Weights of a small transformer language model: 4 heads of 32.
Each number is 128 + 24 x the weight over its row's rms, rounded and kept within 0 to 255. Layers, rows and columns count from 0. Numbers have three digits each. The size before them is the row's rms in percent of the matrix's.

# layer 5 MLP up, 512x128, rms 0.122, rows 7-32, columns 0-127
100:074143106169160124115159085188142141123162162113114162150116098128108132137130146165151136112088109128100114127137125111041134124107114150110095131157109144137129149150160123113158154106148132146137101120108126112123100080141162142150154106126136114176123157139148180102117153137116148110143113090161142152121146108099131120128144124118137152165142099153142117156078146110140111157136
110:159123113147115145133095139165123134157153133108124132096138157135129134157143154109106136135126112104129175114174134143107129115121086126151151153144113109113135137074092160103089125136165092151114150119118134052119108148107136134122140149092163092143110114116104143066161102122170128100125127149108091126126110132143081119115127182137128165109105153115073127127150165092141139139109
108:118067079167104106147152112117131145115098170134133129113134096166115114138160116162093110119101135152144130127107108169144085139109119152134147133156154122106121105156128078158153149165130146145126112152108096176107136146155141106148086114122154139116153128124106105134111113145101115106176169099147170147108118120119113117119120194105094147128128125165110115111099113117156169119157
102:110117178134132115131080119126135118162117161111142126092107118103165171128148148142093119122119163138123135121116107127128117151140161142150127093138093175119177096139118122133119174189137124106114147153170125127106103092145140147085078103118128110143152137135130125125143095096183130142108151131130176135077129128126071116130174123109117142128146085182108118138138134119098143128110
109:082126123115134137080110158131130132101120091114091133112102130162076111161126117126100128122124154120149113144138104093142145116132150138131099102103145109139147118179132089113115128135107113119144146148155119144074124162131107096129141146113127128087166134135154110140160159136131124109125139116094111099104133217146138130119177138174134070155116111161133158104140147161159143103091
104:136120156140152120160075148083112102146163125100104153124163113154125138109156139152125127100073105117096126124138130108131128141164147102159116146142168122129121081131097153123111125136103129158085105103118120103164127063131161136101083123141129151145125153136109178152160099104112161143123159107119144135126113110091102091127124180134108141130130069117127152146116137136077142133106
108:143168121123127122139123126145154138171123102130128140155191140091159130121128100147143126128095148167135134129163110108152127141121165156079165104133136157088120116116119093100119158142121137121115126145080144118098113128090142101165126135126109101150113040080133129145132109101095106129133114092081137082103148110123132137120193132117148105144146087122134123121118156120113098132108
101:127115153127128128132131152163110148138122142153125120158124075145147125080144143125101125078123113144123141121185130121085152092113118150115134139112127151086109104144153120122119115133107145099145103163139142146114130162108116085117088126107131151177113138087125200113094120141157099102186138133104161115162135082094121175134092152124113131163140139107091123102150125116168112127118
085:123115122144162088144120152140165106107103106112154147106170106085107120141100199133117123130099153055116112145130152150136134139107106126126094142144134089094158131179157116197125158127118109099123126122086141124127103130147110128150139157131151138134099153083109119137131101167145153105161106138107139143111136108093109136134111127158114132121095134128157103139101111122116154076092
111:125129141137144126121118129130118136130089143051151101129105084111107132128105140160133124123118158144145144109164136107111164110167098095148108160128156145155068146087139138103152141128089140114105105136129152154115112118108110158122128146127108131174100080145172106123158095116153152135118144087109141122123102095181159145157120092146116151162111078113124152157111164122100113111119
102:099116141154122120121094120166128130120102147141144112153121129108109111147133133140124109109096143143149119078168111117145160146153116148083135138113098125106151147180103117130157084119125143106155159099118112084153139074140136108171106136138147166097114091145126121121123155104217112123121163084142116142159112145129149136114108121127059135107137113150094122122139112136157109171111
108:095139098135116116174185092137165149132106140084148111116110132150118108136133155102152121116141115136111136149161148132081157121154144132115127104071129131105125152116139110125082174107169138110139115102145187119107139076146113110114107122148070149118132107116109113142109102110114122117154149112150114144136138116158159131118125153115160106186115063134123120101154111130162132108160
108:081123143126128150146085135149165120116133137147121083096112145044153138109141132142103140094150093125112135094112112125096120158085151119146099133091128135124157125093114119161144156118085120122130101127121146095089104088116121137155113120134142116147102095123127140165108106158129121112183114120133140135145115100154109091113179148083100102142121113113146121111093149131108117190140
105:156137144119129122154136069109111118104132125155081115120117115146111099122105129143126101099117103123129094092065149156103104153162130082130136094136135102102140140100106147160152142148148160148110144139099166115109140130112107117167104179094137148139139141139111118065125166169163155150123112109130106079141130125146114103157124161153096157108116118127112109135162122084123156158102
101:118085135133125137130164137144147129151176167128173123105104128144150111125140105124128098093149111091132160150151156088123145099128143164121141104187121115108081160113090152092120128115154125107075142164154133125116130121110150144165080140156105099103132127073113098145138162139166116114138126100134150147118105174094137154096131091116133108111102124127107151124102106168108128095130
111:137112157160063117112150129146079136124115109132138086128127148127177138116093119105124161122124114059156106149145106100119132148155116127077094187105128123150141130122095188098107111135126101142131142133091145097148097119110127122154116156106113104114165105142140136174148136139132137136135130127147080130146103089163086149112158118152120130179140136151099155124129124128138123163122
110:116160115142129127158092141114123143120105149125133159130107134103111154175112159145153136123172135082116144151150102111176090170161147122104123150148113096121109117165101134177146157105117083135176108149135125099129130118078165106125134126078119127144154120139127121123095133144121162136112118169113067076126143157165157134114142168116149129135140157106128119089149159140125114089133
108:116132149150114152137095105153118115143129108110079130115123138072107125140137129138119118106141117117129104116130098138107112115112068118119078130136138119103117132156172116116082095112125115117105136123152131104169168115106193101111133119125132115132138065107141122153130114132203074090176132129123099144105162099128148152068105153111161108101110142124131119126103108139111119114103
093:151141147166170105141079180158137126151170151135112098166110106117165158108148136135145143124134110083136111130110115133105118110145144163125139146157091130107137098141099108150119103101126119130118117117090132147151165155111110096122143150117119089135113149148097100143141116141165130093156132072142131096109150114105096081137128095100134127169132190152137094155113162160120116094137
114:117101120117109140089147088156124152138147103118153156127078129145094132190148143105109131172153142152093200100122169110141119132106171087121140139138129131110124150164120158116147124139127114136127102115131167141104110112086131136132126138129060129102116140136133183100140105170146118132098155170088167131127144128111125162114140168131136155151124139166109122154107119132135159122113
086:154095096115109110121149097114118126099130163110108150111137141175116097089154117127106072182131097132124131125152133093082152133153097136085139155148174107135129071076124126100125117158143128124178114162112140122161115146119140134122165116115184091122189067127128120143105114126132131155135108127116129133097132128148166159154139098121088126127110117129109149119143135140123117125119
108:143137137137171165110142106145109107156102185085099122175113164159091100113164095131140128133066124146121122100130111134111164116149172114123162125173108109125092123128097134108142086134139128117134129107138192145126137142121140149177138132155139140143135149120130129149123120148125132150147143120130144077139131125103121040126148145109146116152118133139073126099128133132093134121098
094:119113107132114171110171110108095090149134132126099104142132118084159111114151093065088095147134113130144131103112145144133123115126093138134075140143102100121155168114154145084100121089124082152119153201126096130129113148154136119127116124112133129111172162124106123150153137195082152124143151086130104124154164136148123116133126145123143123153132121125145100151154095131103129112133
104:124096112121182094118158125155179107153105156095119139161113140135123117122165098125133098169109137115133123079125132149139128084092161113105123102116170140102118092156100164077132119179144114112122129096079134094106091153144150133161132119122099143120147154099150108128104089113163105118122130118158145123106086162091133161125125150099150129093152126146097133132121099144113110115144
113:113134124133173145142124105137120169131129153119095133140118135124143104119130132158127119153102107153150180138105143075139173129104158116105102178129116162120158061135104156117158132117181082116143099124157156115139116101100173071159119153115124125122068102138122146108112132135127130108099114119095176113115132133094124126157101102130170138086120116111106149138137153144129091121121
097:139119110154106152095139104155108102108101179117140082158167138119078114117173124120108180161121122144115154135142145112130101121154142074123165157130118153103124124094117134149137093113094159116103141095136120100146186119091140107117075134101132113164120163112095161157131116101115139139160136114124112104111127136109104132080154166098138134125136130146137126152155160171142106123109
# layer 5 MLP down (transposed), 512x128, rms 0.101, rows 7-31, columns 0-127
094:125075141150120112119145155151105063139125095168128124143155116135146122144115138095135130150135094123159092102100123115119105136135145104128125106089149095128121126103128112141107117150090146112163112144122121080145103108129143177159133137146125140095099111113178105146133126123118132123121134166105178139131118161150129155157116126141119152131106151117141120129163169103138226166172
109:148114102109133107144134139140144116111168064175130080123158105153105101146126105137163121147128136159142151118086149120145115109114112102154089162175120169137149138108111106126149137109099116166103183112094123149111149138132104157136110087155105168110116113129106101150137143146140094110138159128080124131095134112071115118125143088163106143085117138172139124117138130100131132164122
113:087162140117186128146118085139129114107109133157108101113140146125125086145166130171101145154101113116083124143125129088085136169088157097116117118120157137137119156133151115091117121141197131122178123095117102120062141096086126100129152111154144170132093134104106119134106138136164150105101104110139154124121104116139130116116137121136187110123148120128121151131126148132132092106112
100:125118130145150112120145106110103164117111202116122134131116136119135135167142144147137118145111123118077140134119134140125131178159145092161154122170150147137165138152093120142145136173102190175127136128132096162103127118124176143099136115087095093071146102129145110136110119167077092143158124116111128124119117146097128146090112093113120148167123118153127109130078149126115122146134
107:127119134122095136143145145111135125181119131122109144146125102128145161170092091155122088161096130146085175150152134123169108132128178135106214183103078119149157152108130114104101144140142128170122132123144131179100125167103106109141124146122109132172130100108104114149126163109117168092121131169118155100124144154143117139129145126122128151131123129135123100157122139154141157125114
102:118128123125083101110162147165143192121156189101105122127132108160133136148145128134130165142156133110149098140155135121135154139103141133156150154163175145095154150120111093130184102138151128104126084162117095126140095131130141120133126098113123063094131138135156098165138124157139168085107145123142160123161141149138097152097131092132142164165117132134112129145102111106106116141153
104:120144128159114133127140171175129115137136162136147140105116142099135092122128111125128100155153122142143166151093165137135150156110093130112089126147122107107137145112155161151102154106128113097118170159119139113120146126111112174179144117089140122108117150113098134132119124080151097175133080161108097123132118158113128069159119128095173144140119102116157128072147093116153089089118
096:120145127139123105111113156184120119158116118139103150123114122094137113079156160137123084133073166147104116123116108108122109135123133151147164180133134114098112139148106083112118101129111100154150110170126185149102146133148122141116182166128121155090119118116052141154121099121107107121139129139093119096114130123125121135140113127112166156130168159118140119124116145148112098151066
087:162143103112088134103116132110101109172157121175138121135104110130163171094123137122161108084174085153164107116099104106095099143155094106145128177089145127109128153099108120088124113116128119106118120113160136117124148118109108141095146086115129101101143113186132145159164151113123120169135147152120142084141109165134149125135150111077138124140138111121109171127143141164135137159126
125:179177130156142108137106161097154127089126153128125162134117133083136175159106139132151107132118097097115118154133107125158101143121115134111137114178128115072121116113091101071148097156136140135131133178099098136141140135107134137133140127141118137102126130137168093109193149148121154144144156121123172138164089131130126137115078133074120122156142078116137130116111143139149097112115
103:130156064145157115134143119152119142125102094120136146115124148111111113154098129124120092109129146175174138130169125099117134116132093131150135104142124146128141108128136164163136142112119180094171147120133125139126142067074113118144150115086077121143185165092137144111126133132140094110125128110119114137130108116077138105115104115104062107123128136153120139168115113148109168170134
108:158123116110128086153120141157090122137090088204173126115158126098126104154165147100127145100134118099152115137125078137164165168139113138125141122142144135105123138128106150147174114113102085150138108103160140145111136152084179113106157162141146141095158126141162111157126174092145141110155076123134140121165134141099151104114127147157101135143141139152128151138141112114140107115124
103:109141162109163110122095141119123102142129155159110145152174133127071106116122149138110119151184128135099176121129186106135140116171092165095066118131133132130151143140131121102156123113151139127092121116133076114152129160144183104140100106161135143107116141145152134098145124143169114120123103110128153108150101133154147165136113150124123091146151119106166129095124166167139110132156
103:109078093130122120146172135146137146132133160112123121125129143109117126137153108084101114128191108131106115160124138142126139048109109135153145136137117126158145131164149104126095118136144121128068139110147122147102123103116095164136067141105142198155163128150149124155119136123138120188165125160166108123133117159099167092137139128119136140125147108128158121085109136146148119109131
098:122108164181118075139140087145118108156080086140060144112147139139136136132123095101106139186074131116141127134116181115140139167179115124130098184154117108088118110126146103112130152129119097161153119106150092105100069131126134120122134134102139139156121125148184138135155134128141124123134144157129117131104147139129102104163104158115121124141139146113121124105130162099113138141129
112:118100153154093155115137130144099105138128096153109151137119117158108167122128145162151163113082111141134138151120089083113157117133095107101120126137136083142131145105166140080179136112114111131111129112062155066114112144103160120105107122073100116161139115131175128149144103160147127137133115112137158113151118094105133105168164133154148127119094126117118155167155124123117160121141
104:082142162116111097134125116098146145092138136119173138140137134130107151139135154158132117126148159102114109129140098092117172128091109111139113090094099140128106126173168188128114114150086094111165131113109103135124083123134088130138130145146122167151123072135124158112138126108113107121133138119089096150107129134118153101166123171077150087139149153146138142147122089149129123076157
105:149142169137149138159163118137129124101117137169102088148103150095125130168145114124100119157116150161145147132105138086129066155110090113108158128107162121093095127111127151138090116184095131149111113162108147106166131135143123125116124126169109137100120111187154113137117134109146156135174137158162103162106135115136140165150141119092145151126110147130179117133147177116145136162132
079:127092149116108123129092139155104144126125159117171113134141147158152154088104142133133148080107135144152167148169104140087102103118143113085154170134122141103146138108097108104144187166170142147152155128156155109105100121127157149113140163137127085127156097137110135134132131133120107185098131115148156100109116136167110193133121161141152161145153108108123146156109103109138110143137
107:136134100146124103098086119146123115134115162107105078142066086151167167131115106150120154125147169135114100096147085139177118157151133116101139143103109118121137131121138125164094139125126094128131134126122115138139153138123154120108133114105132179082119130152152073104122111122122122117126117088154138125113100135154098114135132153126106163137088132153128133053178128102120153093169
096:146120109116115132147137122141159151125151121116157085075105168110105132120147148149181167142119138161126125078105138149170123118130130142158094118119146102130135164152139113148089134085113161131106111137121110130145139117097106117125122117175127186109120137139098080152123151141145160116145097168128112110124140166092116103100141161119116089130111128101175135118073102153152114168165
114:123130124115190113174118143127186152077128134148103120104083135126111118124128113105127119141109152159159129133115138120141130114104072135111111114146178131111113112134138132173147124152140109095120167109143077111093098138145170166090088139154179142144155135135134143130160120180119138134137089103124121104157159091186115139125102135136108136110124136124131127142149141148154177146129
096:151154104114119101125111151099190177163148145144088107090156144125108116136151150153130154117126098098131131143158134134125113151096090117126126140162154129176124147155127120155108111170126144109139163086135110111158138099135137157113159112137163141192132123163129088139154131081131110124090119105124139096114142146152092140105140159069143081125135129152122141117100100146104117109149
112:129106131087147139181146172144130107151114115153130161137089164128119091163108117126099118161116117120161137113123121153106137148126195126118108161117122183131133081149169102133109099140153091112123130117131130142096126144090127167123152149129125117115108132090188073108117112128099106081140162126135089084146146121111146107121127121114133114110132136098098141136134132088103158143170
120:108112112102165082152089132055116135133126142134119117175143119139117157135145152119117180122083151144135132157146108130115132118105127102071133092088126136154155108114111118095092161130144118101135108109110100096152125109111106109137123132139132122177109110117102157140087083111154094134138141127111111134172137103121118096138139168146183120116116097102152145166145132097134088101130